{
  "n_layer": 10,
  "n_head": 8,
  "activation": "squared_relu",
  "norm_eps": 1e-06,
  "init_std_qkv": 0.0263,
  "decay_fraction": 1.0
}
Each number is 128 + 32 x the weight over its row's rms, rounded and kept within 0 to 255. Layers, rows and columns count from 0. Numbers have three digits each. The size before them is the row's rms in percent of the matrix's.

# up: layer 7 MLP up, 1536x512, rms 0.0507, rows 424-476, columns 256-383
# down: layer 7 MLP down (transposed), 1536x512, rms 0.0401, rows 424-475, columns 256-383
up424 099:124080128099110137131090100122098132168155171089142169084129166158173103118113105161127148194092152156154146063085175127145148145116146129138133111120084195140110109103117170119123136156129166083143117105138161098135121119080034122114154088100085089083082127160117202054183136146135069181126114143157150144148114098114138173076183152099101135152139159082166098094102108138128165147042
down424 100:119121079158073134090132121120121109167126091140071062133177120083075170118201140143154091136109138121148090133142113096094068118150142127169127150129100156119136077120151138129149128120145150154163129080199161185216079115109139114132152117138163164147140151133184087123200100125069160098105133109136108114122161074167137087128128147172102118150162137170127136096162127077140102141103
up425 102:182107069122133185136038127173177102081052148115105138117093148131136164126121111127138091146081124070139157168107133079074193076116123120110118106122169154169171145153152126147121145150133160094129153113156124141144096092161122116081155149120170112093154172141163150150127141166172109140139179170159116095123118110158094113142139152100134113070112135105184138096176082116165128134121
down425 098:136179203060156145080121100123118163098121162095160160098121133079148134106187098142090153125179138130132132212126150099129073121119153115124106157180100121116142146132183127171125131138091118161132141115121123113161095097108187147121160162151158095098138109109179172075099131137153132120126166126151108089179138136201139149089109191119146109136098102154078148076091131186172142154127
up426 105:140073127169134179142082075170106133112146098085153127188131161136130170114153072138084146148091083124173097147159162101101115145147123116107090082079137101115081174117104129158119154116127122085094142081118082191149117123117141138133087071130116150115116126166097123108123122111084089106109194160133129135118157141140148082128098092113082151147126171125157168193079160113158120103112
down426 110:075108092168124169196100120154123061085180169135175121155158128131071060160160094119170167079085098140115178149120143099165130159146167141120117138096116103174131118076216144200167122093081096121142098156111143146133094163197138136100102128119119147093159129096134154136083153162148079099167134129106113165131166087095141092153102152140118109099088118130161130112133118167135167129173
up427 092:158170166105055159095135140174072094123105140218193145121157176163164163103152124159123087169101107094145188127119095153129148103092126100154150125152128077155151123194146128114132120104107149124118184120172126136089175137124087132123144107174131090178158074100126134156127128134157082167123120127093124098096104137125133146152110106164076194143129142141103165093107151118073125149088
down427 091:140164071128170141159109058115136085119082168136151121151166112130094088087137173109112181120124118151091111166161160089124154153206108137121146144130104100152140142150127185171141075140119105106076133138114116069162164188166106163166139124105099151116127139124129158127135121118131102175128147163155088088146124189069117151120117168162147135088072132178156200130165135112134135111121
up428 089:155056159104068104079131141120168091117082136096068126080112122123121154169165136076057156105148158166139173090085122165145149111147130122112197119125115143132121101137167135187098130169129164178132138071096167138097162098125127108136099136062157083137142050136094101127088087133115183115143137113205116156167133166111069152118084152142116095109075177154145173127116095140159135151167
down428 086:119206140099114127146097169136117136150129148149141146084136140160120148117113107169106130158129106128099113095113136167053075111132135132148173150069182063084126149126140111169126133146142174067160098087124138148096142124164133134122128086144078196149083129116118165131109106086101104146154129139105103101126141144192146156116128101125089121157176111120092120075194121166142153112136
up429 094:059136122128174129100175117138156137128118133102149141092124105133110126185114111136203074082122094089230099107146168116140131153157163124060142122099188053136129112106130103133111109133116129069106154124054189147148085156138126127127153065147096105075100154152161182155133129097117156145133122139149143105110113152120057180083062188130136095130190144145108127147124095108137109136122
down429 095:119120136088119111161138171170097126111122045196149141103174106176137166127147096101093040085061163038111182105137110091121197160101167118109086149138118093172137130132101127098138181069153123080096094174119085123159196130116113145225109108133156109083170133175136125169138132159166090154123145168141157167131076113122125113112110162130129114196188105085141133117188173107127120142088
up430 105:161076168101101120138178125158117136116150123195105212118159105209177117097158106118073121109109099087089113100139121106102141153147139080097135139111117126119110153145114143122160151125191129119128165095106109191080161107067182033132184163080122147139097155119133069148138140117087113155150141093133156157108171117168114114109097145105141138146129124151143133155165185113091166180167
down430 105:154094131105110151171129185148187131138117144146109155138080171172090126117096096113104141104118190169202167089130124164141126121118150196122146141126119133105103181118108178114096128128157110076101168126148100085038083088111138132043109073159225201160129054133122126070123046169127116178180100168115107141084093074163139108156119158115107100138096139093130098092122074213150188153156
up431 097:105144125111164159138155109134091142178118128077145164134153109184120119120199146093167150170052127096116123117135125134076132082113146146126130076141175148077128103128165165125077109077088159119120137193127133122124151104101105130137134088142127169113094121123107174101168134093103109158154095148159168084157071180101117121143138092098115133091116197203123113106116142155195131150142
down431 096:159150089158147104179184182152135133152065135134132174122085097201128097091128157126127092117103120130147112090067122143126108130132157138227142086144150101171133173173160085078109128152103255103146134154138147131133108113174172169106165097138129138176139150112114072094115149127081120131201071150119178126184101137166093154131091114048140074087078167087126174140151116119180151179092
up432 099:133133130115116146140222117171144145127141136149103146133121146090160132170123119120148093160109085115133121072170117196137096134121154153099115138149101038107120106135106125116123099156133165092162074114084160134110062106128144141167147067202102081115136141110155157076128065134113155136074139124124073108149158146142064091180154160085129141096150125121177147134137085110136132141129
down432 096:038165131114126109079096130138069098138128196103134179141116108031068086078158127101123154129101126210118123132094112156101105130079074141120092119139159091148126171093125133086106170165098130147156132188149075153092118138111136126121142091099100127143082078119156126121115107168107148163085101122138156113155142155169108168085205118125102165152145110124120101165097128192108186153129
up433 101:093112102121111139173155142140149117133084149116121127146102149155185114129124143151087126161155139113105178181141101121123119137124132105095128070128148149076162180123145112136103056163098167094070118139121122098101154121157111163106149137104168128112155212144103104105162138132094160097181129105144151133129173107113139122064154135105126141146159147073126103115128159107128099151078
down433 102:163157093113116113164122140095172143141128136108150163128160130135087142088092099178106163106103148156118078104073134139130182181116120108135138101157144161179112174101129205149136167202118149129170148162119145168125136124118159137107150079126156094167093084124151086113120144154143189066164178142124056165131120114085131181123131125148103124086077133137124063116096095142140101158160
up434 101:131151124115156149090067151159181147088152110119147136100111164183163122115160173167149166197138143130176024166121133159070113129158087160081142160077154115101122102137144163120197161087157225092130091116095181125104164118138136075107088191131120097119151104091121115112120098133136124134196134069151129093102157132074120103168112172071116111148131099155177077207133152152136170146071
down434 107:122111071096117151179121171135114196120218098128143117150142120183139101094185141120146117121157158130145131108064128133148092083081123095137178074142099172093196142092168057161140135069103124122138134114119210106103138147114082108141104132126132124198121105118122095089100185141080115095140194118134147076174105103134131201144131168140107218091103080155135105088091148138111114141124
up435 097:104221127133124160142097144093130160102190149137159093157180153093128199119138155134162140135170141168159126118118167119169113141118184161129100107136081088129106124120089122097104168153127125151113104145151143137102169148150154159138064167149120151079089121148120115076149120148125110159087083208171090139139166108114173071067119190053110081156112097188140154099182146130171124132095
down435 096:143132110117144052130126094088120097142133137107096127103081081127137114125150111122129132095066088128155120125170110125099179101153151165118128154129148134118158080100092131116078157139157173103172098115110093148066122135091139077077102081103122062070101157145169074101106050147165214083142162094136121100125070120086160115086075086196175085079127167108106114158173147113154111163153
up436 106:134116098093166126126093139122162061085081096155116080135126145145099088133180135162123115124150120122111111117126109130112133113106183128152157175136079116184139083102166095146131133148176161180093121100100118086124138139073129088133156152105132126131138133132150148141105205129128095105141198094109170143098077087163074165095095125108145136073144151093143166117146130146118102118107
down436 107:053144149141155099156204100147114100123142074189146099176162116149120112131175100130134110134119149113161166084140104081154120139093128061078150155050064098094095108113131102138056121083102080208145126106152159123128159116151114139103141195198130141068118172164081101075108161168092141107186167106116108118141147126134114144118167097109148205101078121148167146089136084200133100109122
up437 095:106091113101186085068122090209170157108166130106117161125089151095105157153147102164101141134126108129116147089104103094139041154185185127112103075138127136114118142092110114116108094138119119057080139066128054101133103100068094029106105188110140151188185125135115148153111145115137111144131163126120108114139132150193108081072135137149162174119105182130100190140139153141141153077103
down437 099:129130142136141141148056135073089131121129116131138097092085145157131122145082093135187112120158097149117112131135057137091134102144162185159111140123087099154131184153070173164186094203119123101154123150139120159133129134163152170158104109139137125127186125123167122130167085151145117137131126113096105113101160073085088097192097128141085116105119153107110169177105132154103137121155
up438 106:074187183087071107117108095126100157117156124140122138122111098094125238158131102144128084159104169152139146093117083191091102159196079120096154112142180103133125149141157160108096154174157147178167175138106176179146183078111117106173101150095161128121124091169106091125167155065078108121169124115148102140139169123078154097153044116102046136090207128033093144057132174159139103097135
down438 108:174096132060115151141112140132132111138166113185165189168227095086149155178115137105110180111149102118110162154113130068082178086105178087153158144098124103136150124074116195150139131154130102154165114115106135161188104117178106107078129103179154157158148092095080167074099144106162112136165176140082097179167131159140126154094152107158062066116108152127096131189128111109201190142120
up439 116:170106121112140169143185179137182145095152178079120117107196135113154087146094109145198124166114156090180146100117120148170119156094097148149212025135087165122151155155114164149089157134113158083120047119109129088138159101129171162132076167182171108094104164171078082114128113107106157186141125140136154082131124155129098103098119189096038165114100163179149091126126114200171144101120
down439 114:166129152116072102173161169145140136158118118115091151117126063154122125146103151169161146137138211126111164141100111155157150083097143154115122174091142125122104109190166160123103131184066136168200134119100082098077145181132111135130142091116104178116095121119161202201179097101174088160132123137140142178164103125132139117113092090114104092121110140065079085108147050111134135121122
up440 100:139135138134141141140067104119117072074138184152119108129081167150080147115159057110068088168103162087087091137085195147092068154142141114094122171143080127134097112139139100072133083131080168101158125075154157218136124061138073120104060117122136094080092138129160145095054167085092119142128114097160164141159134156112106165121181149107133143179157187116167123111143139125098155131129
down440 101:095089117176144159089092134105114093150059159155111119113122118147112142059110092098172132142121135066144125187067140134159132185066170135119084157133164135164113069110079184101129152136187136121150170174122167147118069107101105158159121094135093169073098109114088140150090112094138123152115154133094162138063087140151088146113200157118162144169084132153126129176076091168118145133113
up441 109:101143100136095171121097152182086160053139152128075112056094093099149144166111159144090194146152081150144134160116111161071161113091127130081099104138183117070166129104140154209185109152175190166066154138112161194170114138172109142111181180128206097149134110088148155099115136128057125198138145150160091067130179126128131081129109103165105127158145161083109078136079155109204164119120
down441 111:131061101143132143167105153073151105157178108131122142132104066090126101184085115187194165145131114113146098117103107125104138150094143157151132178131140157149098100169186129115162087097147143148119173096066143146166190139055098023129128068197138121200103186153084165212158175122203070142160158119127109126149078096213082140157116110102157080105093100132158129120144194124135158129120
up442 100:097090112102070110100134180079172172157112121123116137132117091112140179133126115119203145070127150182182071119071107102066075123108079093097173066100081182118146117099117127150146117140110087159130115069087118141175158092088151057094102137121112137156163211145109132083178098106126107157162129141192143125164182112105143104109126127099143139091160153116080177111146165207150143122147
down442 106:097159117169132179155089100179114138082132127151163166115125182113140090173138114129129121187163124161090131154082119115124068135106132125175106112157115105129100124149116190078099181090125220109134147158191113060170116140138133079100182111134107156096111116137064158153081128105125138176118161112070213163192122101175121147146167162139153147152084139137118074118157092095181150109121
up443 095:127104089117199130185150134097164063131181108105112107078072162140179076102121137092137126119093197156085121135124171143192130159091133156153169129123108165159156117174091119118113165124195158115161144110114190197136137065126138090128143125115217033111104183141135148168093106147169141150179113135151183092163128138134154048121162159116089095131123164132125161140135140092084144145062
down443 090:122152126116117140165136093162128155155161140168089141088127136109163100158159104205139144154134054127154155144097156132142121108108164103089134130126110095097162133155133138130111123177151157153162173124046123073135112126091136147078110107080090147143165117156101111057087137137134082113106152076118114156105129134151144159096126126156137094122171123103132148159127151142119045142062
up444 103:152168139114114198131104113095185105092102064113082123155150110161191064135112133133054052138141158122121118074178178112105185097101141138151142145169156114157201105110112153175197144179112127148123110112095121123090183168176108158107101163117148108152140105199132113209123113105113144102127110161156128163165178128056116094122169094110080118091107091104214113128175135129100175100152
down444 099:179185128101160124112151092146147164167120166110103116127148107066088128066158119092136123124132142130125134173108127126134090144141157171150133114095095107112055164124170173094091115138136137151139107129115106114086092116096128112122107117121127133069131121094110143159141103114094071077157149093154117158111078136143092151163151156153228085146111148165061156153125094208178122181145
up445 098:163118152113089136148180105143113098110123174089073137146130113184099121131081171143102122161121119081117131101109141091106144150076148084114137135149123114146146142167132055120130129149030166120123124122130147116135135131138123105175145131142073107123104133163136073126116084104128096143089160169090163162061069159124108168144097131123125143171138158124127121116155182096138099134102
down445 096:079111189103085143049151111142166151070114143151090157109120116132118124151125142136117198144158126116112142122095137083111166115117147090111178139098106128181164148128142152051114106152150133137148153187125150170098144080143143115098141140177147110164111184091141139086133116108106152161159139115054083135156107129135188104103102126148153080099153112126128149139133139141097120142156
up446 105:097141080090144140134160181163103122093156157129121198113178133089132145118105086156173148159144170085132130130091151154166094093105130159148152138175162117142128046080175196123130148085074103164152145111103131115086146119121148109173122135098168092109119078183118066108115159025067091123126102123138110158162112097134127135133102110059150119123178161132129171196095138142091177112130
down446 105:150149142098091135144145126112093145142075094142084137086118167123081138166168055157111142064137152136098129166137124165111063083102194097162116161130104113143070147157140116082091151125200130128156145185146043129151175116052132158083111087106142118138128107149072132140079075076160100144128127196124126140095098145183083159104130088077141125099185119111110144138152094121133126161099
up447 108:093109120127111133101144126174147121087153139115107119153104166156141142126127123143146193149120155082110134086158212141102080162123162165171149052088110078080132139175177169099153155070157181109107109107093139153124096099129096199122071134152197123105119151206156137087152121145104110139181143134120146166135138136086139087146112127063057159218150105107133139141123178175127162125067
down447 102:092110028135130104128138081130051167144065066175144081141148118086150139114110171216112082127145095134123102187115161163119117112114101137107151142117069175144181132126151099125141129115174111178164156102105118103084092135118137121154130071136096100116147091101175184115172139163115173108162153150122159147169134113101128093157074113149117126140099175148113059098143089129103164161149
up448 105:182099171121100117060131117158094163130114105153119170086190141197159111137112131100108139169155147156115110153169140162151151109138128166137156127152183117127145136143088111144109111123168095149154083104122080197124137144147087146138078073138100125096116093082121162184145185124115115173166121167156161170117147167149125064180165093170145174108185174093132169071098116136093113103114
down448 105:059168195195102150099105151072116120192084126125140177134118154089116123117169168142105140115148105147144114130102151092136193126065079118103098090099116146255096084151157117122140085070112123129132233158119168127048167148113114165172119100125121093149166157139160078100111108110117159125133158129165091104080179130113153159164071095167136058132087096149113128139098120101148079132103
up449 101:139158076135130172112060125211147143130122176073106133103054168176122147148147175136129122090114090155114054140163198164139080169117126142117106149099058126096100118072132087122126113155112118081103100189113108099126109093105126119104128139164143135141133191131173072129098078122140127140087070110083133142075157152170112090140148132196155153201150122113116191079123097217140176160113
down449 104:107137098171106088085044142143136121139068150132123162108119139140088143134091147093160157120133104159156150112124127131159106134164100130116168197097172149077110158113147103151200143056177125150141114136080102108184101126199118174142039140148153155134131106101111157177107081142111129150114104163114102136152040086144116134152124063118156105156087131134082122091156163162155120168142
up450 102:098172129119105149125099164189190116071143177122136198127137159201116154107083146162116166121098115140139129056120159081174134128103101134146161113134119070159093162135103153141082171117098091073153112153031089097169108130184111124143138126141130096073167088100124122166044112147142124138127163131153150195093098105130074126176113131123105120167153110089138157100111135082154101092102
down450 102:152099107126175142097141164130174118059116069154139043081135119198142134177158154108090096130103112149164162127102115116141077153154143141146158110114135067113092248112181123126127106146155137125146191107136129135108082145143163157064209190101048149130133148157123133133126188144131151146097132069083135074210129112129088119134127156148162129143123141155114115134156145163156082156126
up451 094:121151126129147142132140130166101101123153193134170192075127168042180155127123165109130135161106137144167127165155151115173117079122132086094124131111130097127157160136163113160084175124192101152140072150063166067107122154146176070139138137079113158121132114162119122117133077167125146101141121083124174162097157105091118135105102115114125128134080139161175094120124120188103093167130
down451 094:124109187144168132158128117127148099128112084092147123123136136176132129140130152134107141088210161114115158147163104107130098162112075175132048115104153115055162096171118126087112116136115145104068128121173149138090140201133108134112136101112061123091154133063127184112133097052159143187076128128200130093071142211164148163182090178130160133145146190098111100134080144135146180124092
up452 102:079164113139136127189111157127090179166032129181187135137154161176122137150111175177097141126095117117161135180075176134133102129094110134078168121118076087107117164171160132119120060197157176073135126165096053191139174144107137061112112175124113112086137114126164132139099107160147126162116143184133120173088154093132158130050138117119130081145127105083094101102145144148108177122131
down452 103:093088168091127159151092135113169171097103108161116121146147089107125155106161146132150122134049152168230117060147151116131104114027106137103150170168136145097115147157138184180207167144147108105142117182110155105160130114139109195194146100119115118157100080092205086179119139123132147181119110130098087108114153121095180139102146112083125157112062144170116096141148145111155102139174
up453 098:095139105169120139139178112107111156188188158120143139127087127120164192156158129172121142143077114121152142105079097147124141072157143156103077176129136172134155169143092113099093164182148116142077118109077170072135144169118196126116081109125132127133188109149107185104106148094158152098106119127121114067107119106133152173101112160110098131139163131178164089109060148119167189132086
down453 100:175121186132135140082126114111126153122116144138146088151145146119105097165172086137156106116122150068130158189134171108108141110107133161143145157163120043077135126114081127053180164048112067116150137123116144137148111129122104142081148095085182092157106117138185052153088116170145131164158130116126084134119150111069151157101062111094148130109158112123127065122138152093148122092123
up454 097:155069122079184149137131120139078176183063091158115106174089176149120112153132091158111094173099124084143143146100115210092100084114123116132162132120105138139139047086139154145107142157155124131115153158121184100150134166131153125185109129095104146089119126110161158146131139115087132089156108129164113119166121133178124120164111158144107129107104131068127114131102185140135152206159
down454 099:122091113182148198146138105117096111151223117154103117134140126157114120074176113075120117146165180108081091100135131089147146113157136116168101145165122101120133168130084144127135124126149162112096144136124159095069135132129152101104189161132085180082149154128099147126137162094122112144127113096135176188100108118159106103101161082149129142147134089129158149110121118094157125112131
up455 102:148078145102167117105105163142115132131125236109152183109119112160196176168129135165146081103127185099096101114201128121101117104083165118164163105090091108130189068113123148127101116102134142090130179130118105159140139117081159060091114173110148154174086183161114090118056172156101139133124156136176129131145143145149087147134187096081171077148112113104137179149134144172110114168102
down455 103:181188112162065071132036184104106102171119137167154107084083141175149128133097104105163076110147116084091142106103113138144144148097188145148093169140117147140150153162065185058168126117119158127133146141133167121131129144143184127166140108109113158214146107140147166178095146160171107149126053097119100108111161166225122130113085076113110136089158145147096140151050071088112116129125
up456 092:069151171150151133158103096101116098062115135076093145102146138138125166157106153071100127111126168088118164148140192126072107157185171162063134130088119097092104193153169126117118191089167057122102193139148102152095104076097121114107170147184130115144137129177159132115068167076143126177088153113169113080147100157101074214126145135105168133129087143162150164152177138162123101104126
down456 088:155141124143124149113139148142120106144136126155099131170119097113086097128160122151109092109153162097127154094162157179061098106084155138099092087106152112087094143072146117126118123136160104159156183139171173150190152172110194139131094061164136092108094158106113130104132162174140094140195123170114214146108136117165068112135118151129143098114118115133122124106121081126097133122162
up457 115:134085110124071135118142135139096094088043107065119178122133114177118086179197158117078114123092146117116133126085194148093141139178114215071106122167110122128166131120160110157157131145131177095114125155072150109122158129080154150109109166140092138065104188162161108126077145094154139135150101176150139064131123133163154131170196132110157100174138108142178112118131136104107134133141
down457 108:140130089175129165122132168208113166164140112077110145137174141119190102059175193137080119155095081176141226189166137159149140115154131132147113088099102121138134132161174127172128135101125101069125136173122133094131155128121166137111117119107102153106085212078187142086122091164051120118149120137102122126160130098114117110077117156131092141128169081079161142116100091115129159137144
up458 098:162088154081133104139136140124156080123130105082107151083130120163127153142146152086116138178126143130122158127077117137149136187110148115178074096158097151118158153090146180166146142090068192113156170125118144160128172150122055117118132112120164117125113128084115068155155118182167107139155099140177130176191098143169134111090186192109099099121132157103159148121136165171061144167122
down458 093:123134134071084109146132190157147141164082131080191162123111099118101163134111155117080137058128084131157128139136168124129135131090107132115124146130160108093136176158093151103160162155162183064109155127115181075145117113186180153047159097189139162108087088148114128126084072118121124169182155168107124140121140169095151155110086101159133120109110080084167101109181139114064176116137
up459 107:072133164126124104190181137146100093124155175127103152094077159155118103108141093086134086135141127131125132083118157131151142155084115076097172104124132167163192177133102113161105090132160165147170165104131086084127109113095134103098080156115146117146087106111185095067150162083089060125104126132095141144166201128126098095151145087110090167140156120142152133180098128165075094191121
down459 109:179188115139145118125134150139132120151133182156124108141145091187133110154136167097091097079120118130100138110162119152140116094122120169126101146115110122121159146075116152111080102150151133145196189188097138111096148191114140115124148101076128151132146078169147144068143138062113113143158130128143155107156094127090106105096144192144097076176130143107153112130145117187068131093100
up460 097:097082129153150126077117089193164073152175144139159208092106120111128163118086092094063155122137178151183090116129163089134189166128101125137118150048131125160170142068124121201144132135154161079147159132102075161126128111121060146105135092083092109176171109162132149183070159079127127138143147094077059094127144129112121107102164168148113199149171128137152149118149126126085171145114
down460 100:088085088176091135196142133170120101192192117081178129095129150135138116171061109077141126138104116187145051200123161094091171180229087112175081120170150200144093139123097167164156109127143129166123148105128141106152136128141136123069104135094120126158112127154086152160111138154101158109219141140105102102113144083155188062125110129116122070157137140159136171185158121100146150147160
up461 101:164095143152139143135099128120109175161121139152154125078085136119119119106085119142101084127133109186170121126140135153114126098159197134149159097158125139124138139059097130109129130172142135168100092094111123121069109070166115106152094163048110128137165108096136106103216159133131108136098165130131144117121110107148115143118218152058122145109145123075132148152131127153131137116102
down461 103:128186151123151113115145109096096142150098167086161084125130131140146183081114111143121121201173166075131156133123082084150137196143082103116171090093068118115148078178100129107155157085183133112090078160088096137150128090075177105099097185120165118079102105124127115117124187116124136090144126119131088189151204174159175200150118118080154172098147180150044201108150107110056086180101
up462 100:122147140138105113090111139122084177120116137118167132084196168135178140084083074173145148092135154146109095133141124120145062152096162129174102184080120145153155169144132084102132087139173113169127102158128113158129138084130137074146117153120121130134080162144094109127132131141172057118151142123146086152128176015158118099090107104127177168116160180189116168146192097166102148101132
down462 103:134108121136128175130105140169175173174114157126113182158078131136113155100130098102097154151118099142134072101090169118060083141172093084063142159138149137119143180119159140093129159114116101136139132139116109131125100172074139122092154113133108126114163135121065119130093099103089179165158110114180173163182070114071151100169150134107142188139103134169187090102159152095116134154108
up463 088:091113094155124066109149125166189151054091126117181189143144127120127101184147146115136118139143130123123135089163115101086152073170147122177094130129123155112113137111100089121159134134148141169101134153121173097129131207148166149110121163081146078046080072174132078183102104120127127099085109136140123147141147147078096137165185131090152121158134147125120147185133131122173121153118
down463 085:100114185129131154133094131137174120072132139158146192166141172100097104133107115136139105131105104190192144068087148110137165138115082154115187136106099143127158155074184124125124194139144195150170156153146204088187202131235109128141140145151096110111121090158147084078164140158112137170155063142115132102131117085133159135133177130126113097167145159134148129178107194117164166157171
up464 091:069083053149179119156138101116137104142083105099143151134078100137122080139143127141080066116100109100095118103128130175108140158086154104071130163136101085110107112098111128163144132099111120120110182149045160143147164128146154130106157109145134158191128107154157127190110123096139090132140147142138118101072124111104142182061144169116119158139153135151162063113141149153199128104139
down464 087:163126111094146123121147161168159069147096112133175123178139108156118091136127166175125092101103126096097112089100097128129141169109116095130104122149208157162111157113144152188122120169134109195100130101159139150169109142143148074111140076196110164171079097163146097136098120144054158105096169094151098138144087110138122156139076078139067203161187178127066102115124130142148116185100
up465 100:102171115079114094119134104099068173142153123080124163145133186193219176209159104156131123087101146126122101142168137154138086079151182130040113122125141093090121167091139155165129154153173164146092153139166191124177151163098137144094116123119095120107160077117085107121144064139074125113170103162121161118122128141088071190164125150136076124101146082089099175109130156087064147177136
down465 101:158106110095200131167131128125146119118091151105123089091068114126147081161093171120097139143133149116129133097096159121199124209183088165099119166149180135109133128125052106135153110135148175115135172149128123121111118107161076109127161157055113142150127184128095139146145108144152108146157193124159142182114113108103119120149170148155093093133065195139138162123148151141143137067064
up466 096:083151163077133108123136124165139123155146192095143155164140167097150127101073099145143168151081179073143130157197081110081127148110171145121125149129066138086175175132091147119126132063169148069104103103139138171160160084103104194134110133152136027128096205132154094081130123145108110123090084120129112126140164099151157109172111078130133148110095112119133142143153162114093162150153
down466 096:109099101139148080096143094126147134185153087231095175173185065094117134148152149148133164185108101102164072119063106182098141111161115080134098148088124136149121121075118108178139169166098114159178154117127119106156158103136190107100103168097148138131140111118150092165067132119103113159157123133168060141088176074087115127148129124125119147113177144148149079089169127111118097159114
up467 086:126074106153105110120173097134123116093142150142134199123119163143157129195138117113094057175149144137158061105104161183059152174175139105127119146111173109169157158155096142189099083144092154098116133147145065059156101168148147122139126101083097100091125107167176155196092151140123125140146138154093095109095139126159038127097069107120152087110122152172155137151096073146150157163157
down467 080:111164151138089116148093151141184117131124114101167126124103163119119123139145124100127089141074144081121167109144138100069121092121130209132133107097120100110138101158047084189061069133058142126140085090142099189130141148115178152095212147110081150127153129115132149065229142084157146123079133118106116111142113096153118096107130118091106114176127145089138087123100104122210132177106
up468 106:102149121125170105123128102126076148113113124159050141149128158111165126123084188117124158125112137105154102161073128101175058144082166097141164108086103154166145089127113136104184170101151120123144138087147076110060133138157092139133128135038123107125129154111128108104082159174181079155087148130135129175176123128107126166119112155127104144125127163101109150171153126105160105134104
down468 104:073107111143149102135141076115172116228122146094132116085156124130125185148103128134089111098099106128085104059101154098108120107120112169105180131124141133120164095177127116087149103117154113135107037146123148124122125109203147119174104104183133124124165139170106089138125124118081149143095132085167195141070145112136095098155122155119071103142143147155134100122180129039117175150170
up469 094:104061106146110101087115117082157125110117142088112190133144149098179117186147222142070104115107088115201120136066107094144117108124154153080131095059066149100133143126171060148122072125158128142119119116111119162083094114095150097160114165078111131139069129189098177183153157098173105115183071090140146151127181159152122144116102155148145128098142155081135115137170188125126078190123
down469 099:127137119081024171131062090121135124174120149112096140135085102085109094155067122167092173127149112133084144125144180138109123142144101080095135088143074144183131103110171158177091098144146140135173212208142073113103125177147144125115101143090133121157107173206108160111145145155124081102168126098151117141159122094114099157137145163176090167073104073089115156159112131094117141132119
up470 098:082071185207137116113105130105131145066131115055105084156132151138102129101156141123148150193080123122182098111103165197135091134121129129080181045084104150094178107141077131091175154100208144127126121155098126201087098113100078127061159096132125102125127151090152141121159171114091157142093154117159204135115151141080154098096133066143131188135127117148176138139133130168078142122097
down470 101:109175129080196137027072109117100082172105156182106118137095125187118173097127102112179143140184099127163154143137079086162127143164161114155103094157129130150145088147137129088193157124139119164084145118089140047171146134159165083085115109109109104091146101138093109110068105133148179113150170138140126131124110143161137168101095135162078112126137094123120095072096110091129128158207
up471 098:160093155149150152146154117080107105119134136130138148132109126101157109083120181158141146162113161105148098107154102164135114168095137152117124121083124157086125111128165082122112127137150158173093089157100124147183153138141142102052103137200128169145164121100106173130145139144141069192179174082194145122106120136148171122140126099103103178109150130109117073086157140099131170116123
down471 097:148083120117088126107126099141103111112144150118176117068188165131179153177170116139140120132161072138154064142178098113171117072080133094117156130142220111202164135138120122107113074140130127138150122091185122113098089105166191150185139098174142140154086121114093130149164131113165044185162106159119134148110070156133148145105062085088135198151155110081152163195127117102103158112122
up472 102:061146116160124145183127109175119087172193114174089103098149075174136246121137115154092138197144128140105147073147107124089195080130118103125163165107095127162098163152126116138116141134140117116136108082124140108158147168098080125114175177118164169152169145123137052087124211176130141150145209069178145094132090109109090101126186127106097149188161118112185110079056112121128157155109
down472 103:108148122093151145135083176111152119162108109122087141134109140149103153164102108149151130111161099117111132091173096146106105143140113128072093112106104130138122187151131101067133158154174149172077173151106142103170140068104156138154148188126106134123086102130119113177119132094196170151121115083141073120167115187087143127173153124128126178170181201109079095153148142133159161111080
up473 110:062131118123147123169143193158154117098116138086094117146078114138156123065140069152092122083138149157157108131099120135143069144148146155132128103146095112084088157060103133127131087181124120060110157187081167162093030130076063135148095115063165119114137126150145151086087100075139056142110124066140114154196172151074122085136165101157092110143120178122124127084133186087115146101129
down473 113:078107099194051151167108109145131119098100152142152107186158176133166109150138175144158106121130164162160084096120073122057129188091107135121122145090138125099164133153151230146130097107164163112133100084117203152180104123127122114111107113148111128128187124092161019071163163201116119160159105137145059111154154119123131163194065146108075117145144119150139156137107161103114113070153
up474 107:113068206037141126125127127151153110140116098128142130135146142131123157175105165110132162094139057102135133152099136153159144163092103131125135093076128142088192038128141069123135121067118182075147140108099219192156096075140155102105138113087155081065061138168155122169134134082131153139119182142129175118153168087080127150160119147079161210181151089099111133120167104178129150134115
down474 104:114113162127090134161091188071117200100156126116127152102165125138210178084127122167095098132142144121117131141065075113139078111105169169096158166106191130076125069108141065112102128143147138086077132045144100161148111158149161139107084100106099121136093156171074154139160125131147140096140183157144137105100142128178174127114094106160214151103167064098122177151093107148076087113129
up475 101:154077148136182083092133122148099160108156145076053068105074146134189165154185117159077111139104113157153114093149078129142140165122170177116164110124153118091109163126131118205167183132122131095080180110126128117173158161116104180130146104152089131136116072144193143061133204033131154166129142110142153101131104124094147153125058114087095099100129186133126131152162101082074081092106
down475 101:112126037138125107138142146115133130098176134069100123150128099106086086113206121201121061144184151062121184140132053143102151159114156131100141118117130176148125128106095123130179100084077130102133122132058097102097161142128128115068080151198105136151142151141157137180206167125154130114069075115147116174087048098087059100125119090199142155091108160133103078106155099182196117122113
up476 093:124127149097166148099121156147175120098171131155146181095114095095085156160119041070117166120086126203144104049127163112147157178113135103113115169079106141144161167129148088168079117165104165127113155079119146145119131156131094154203060126137175089112134187150131137133113185090088066081130188069121064129136102085160145154068144130124067103159196149163121148102082098118135125129142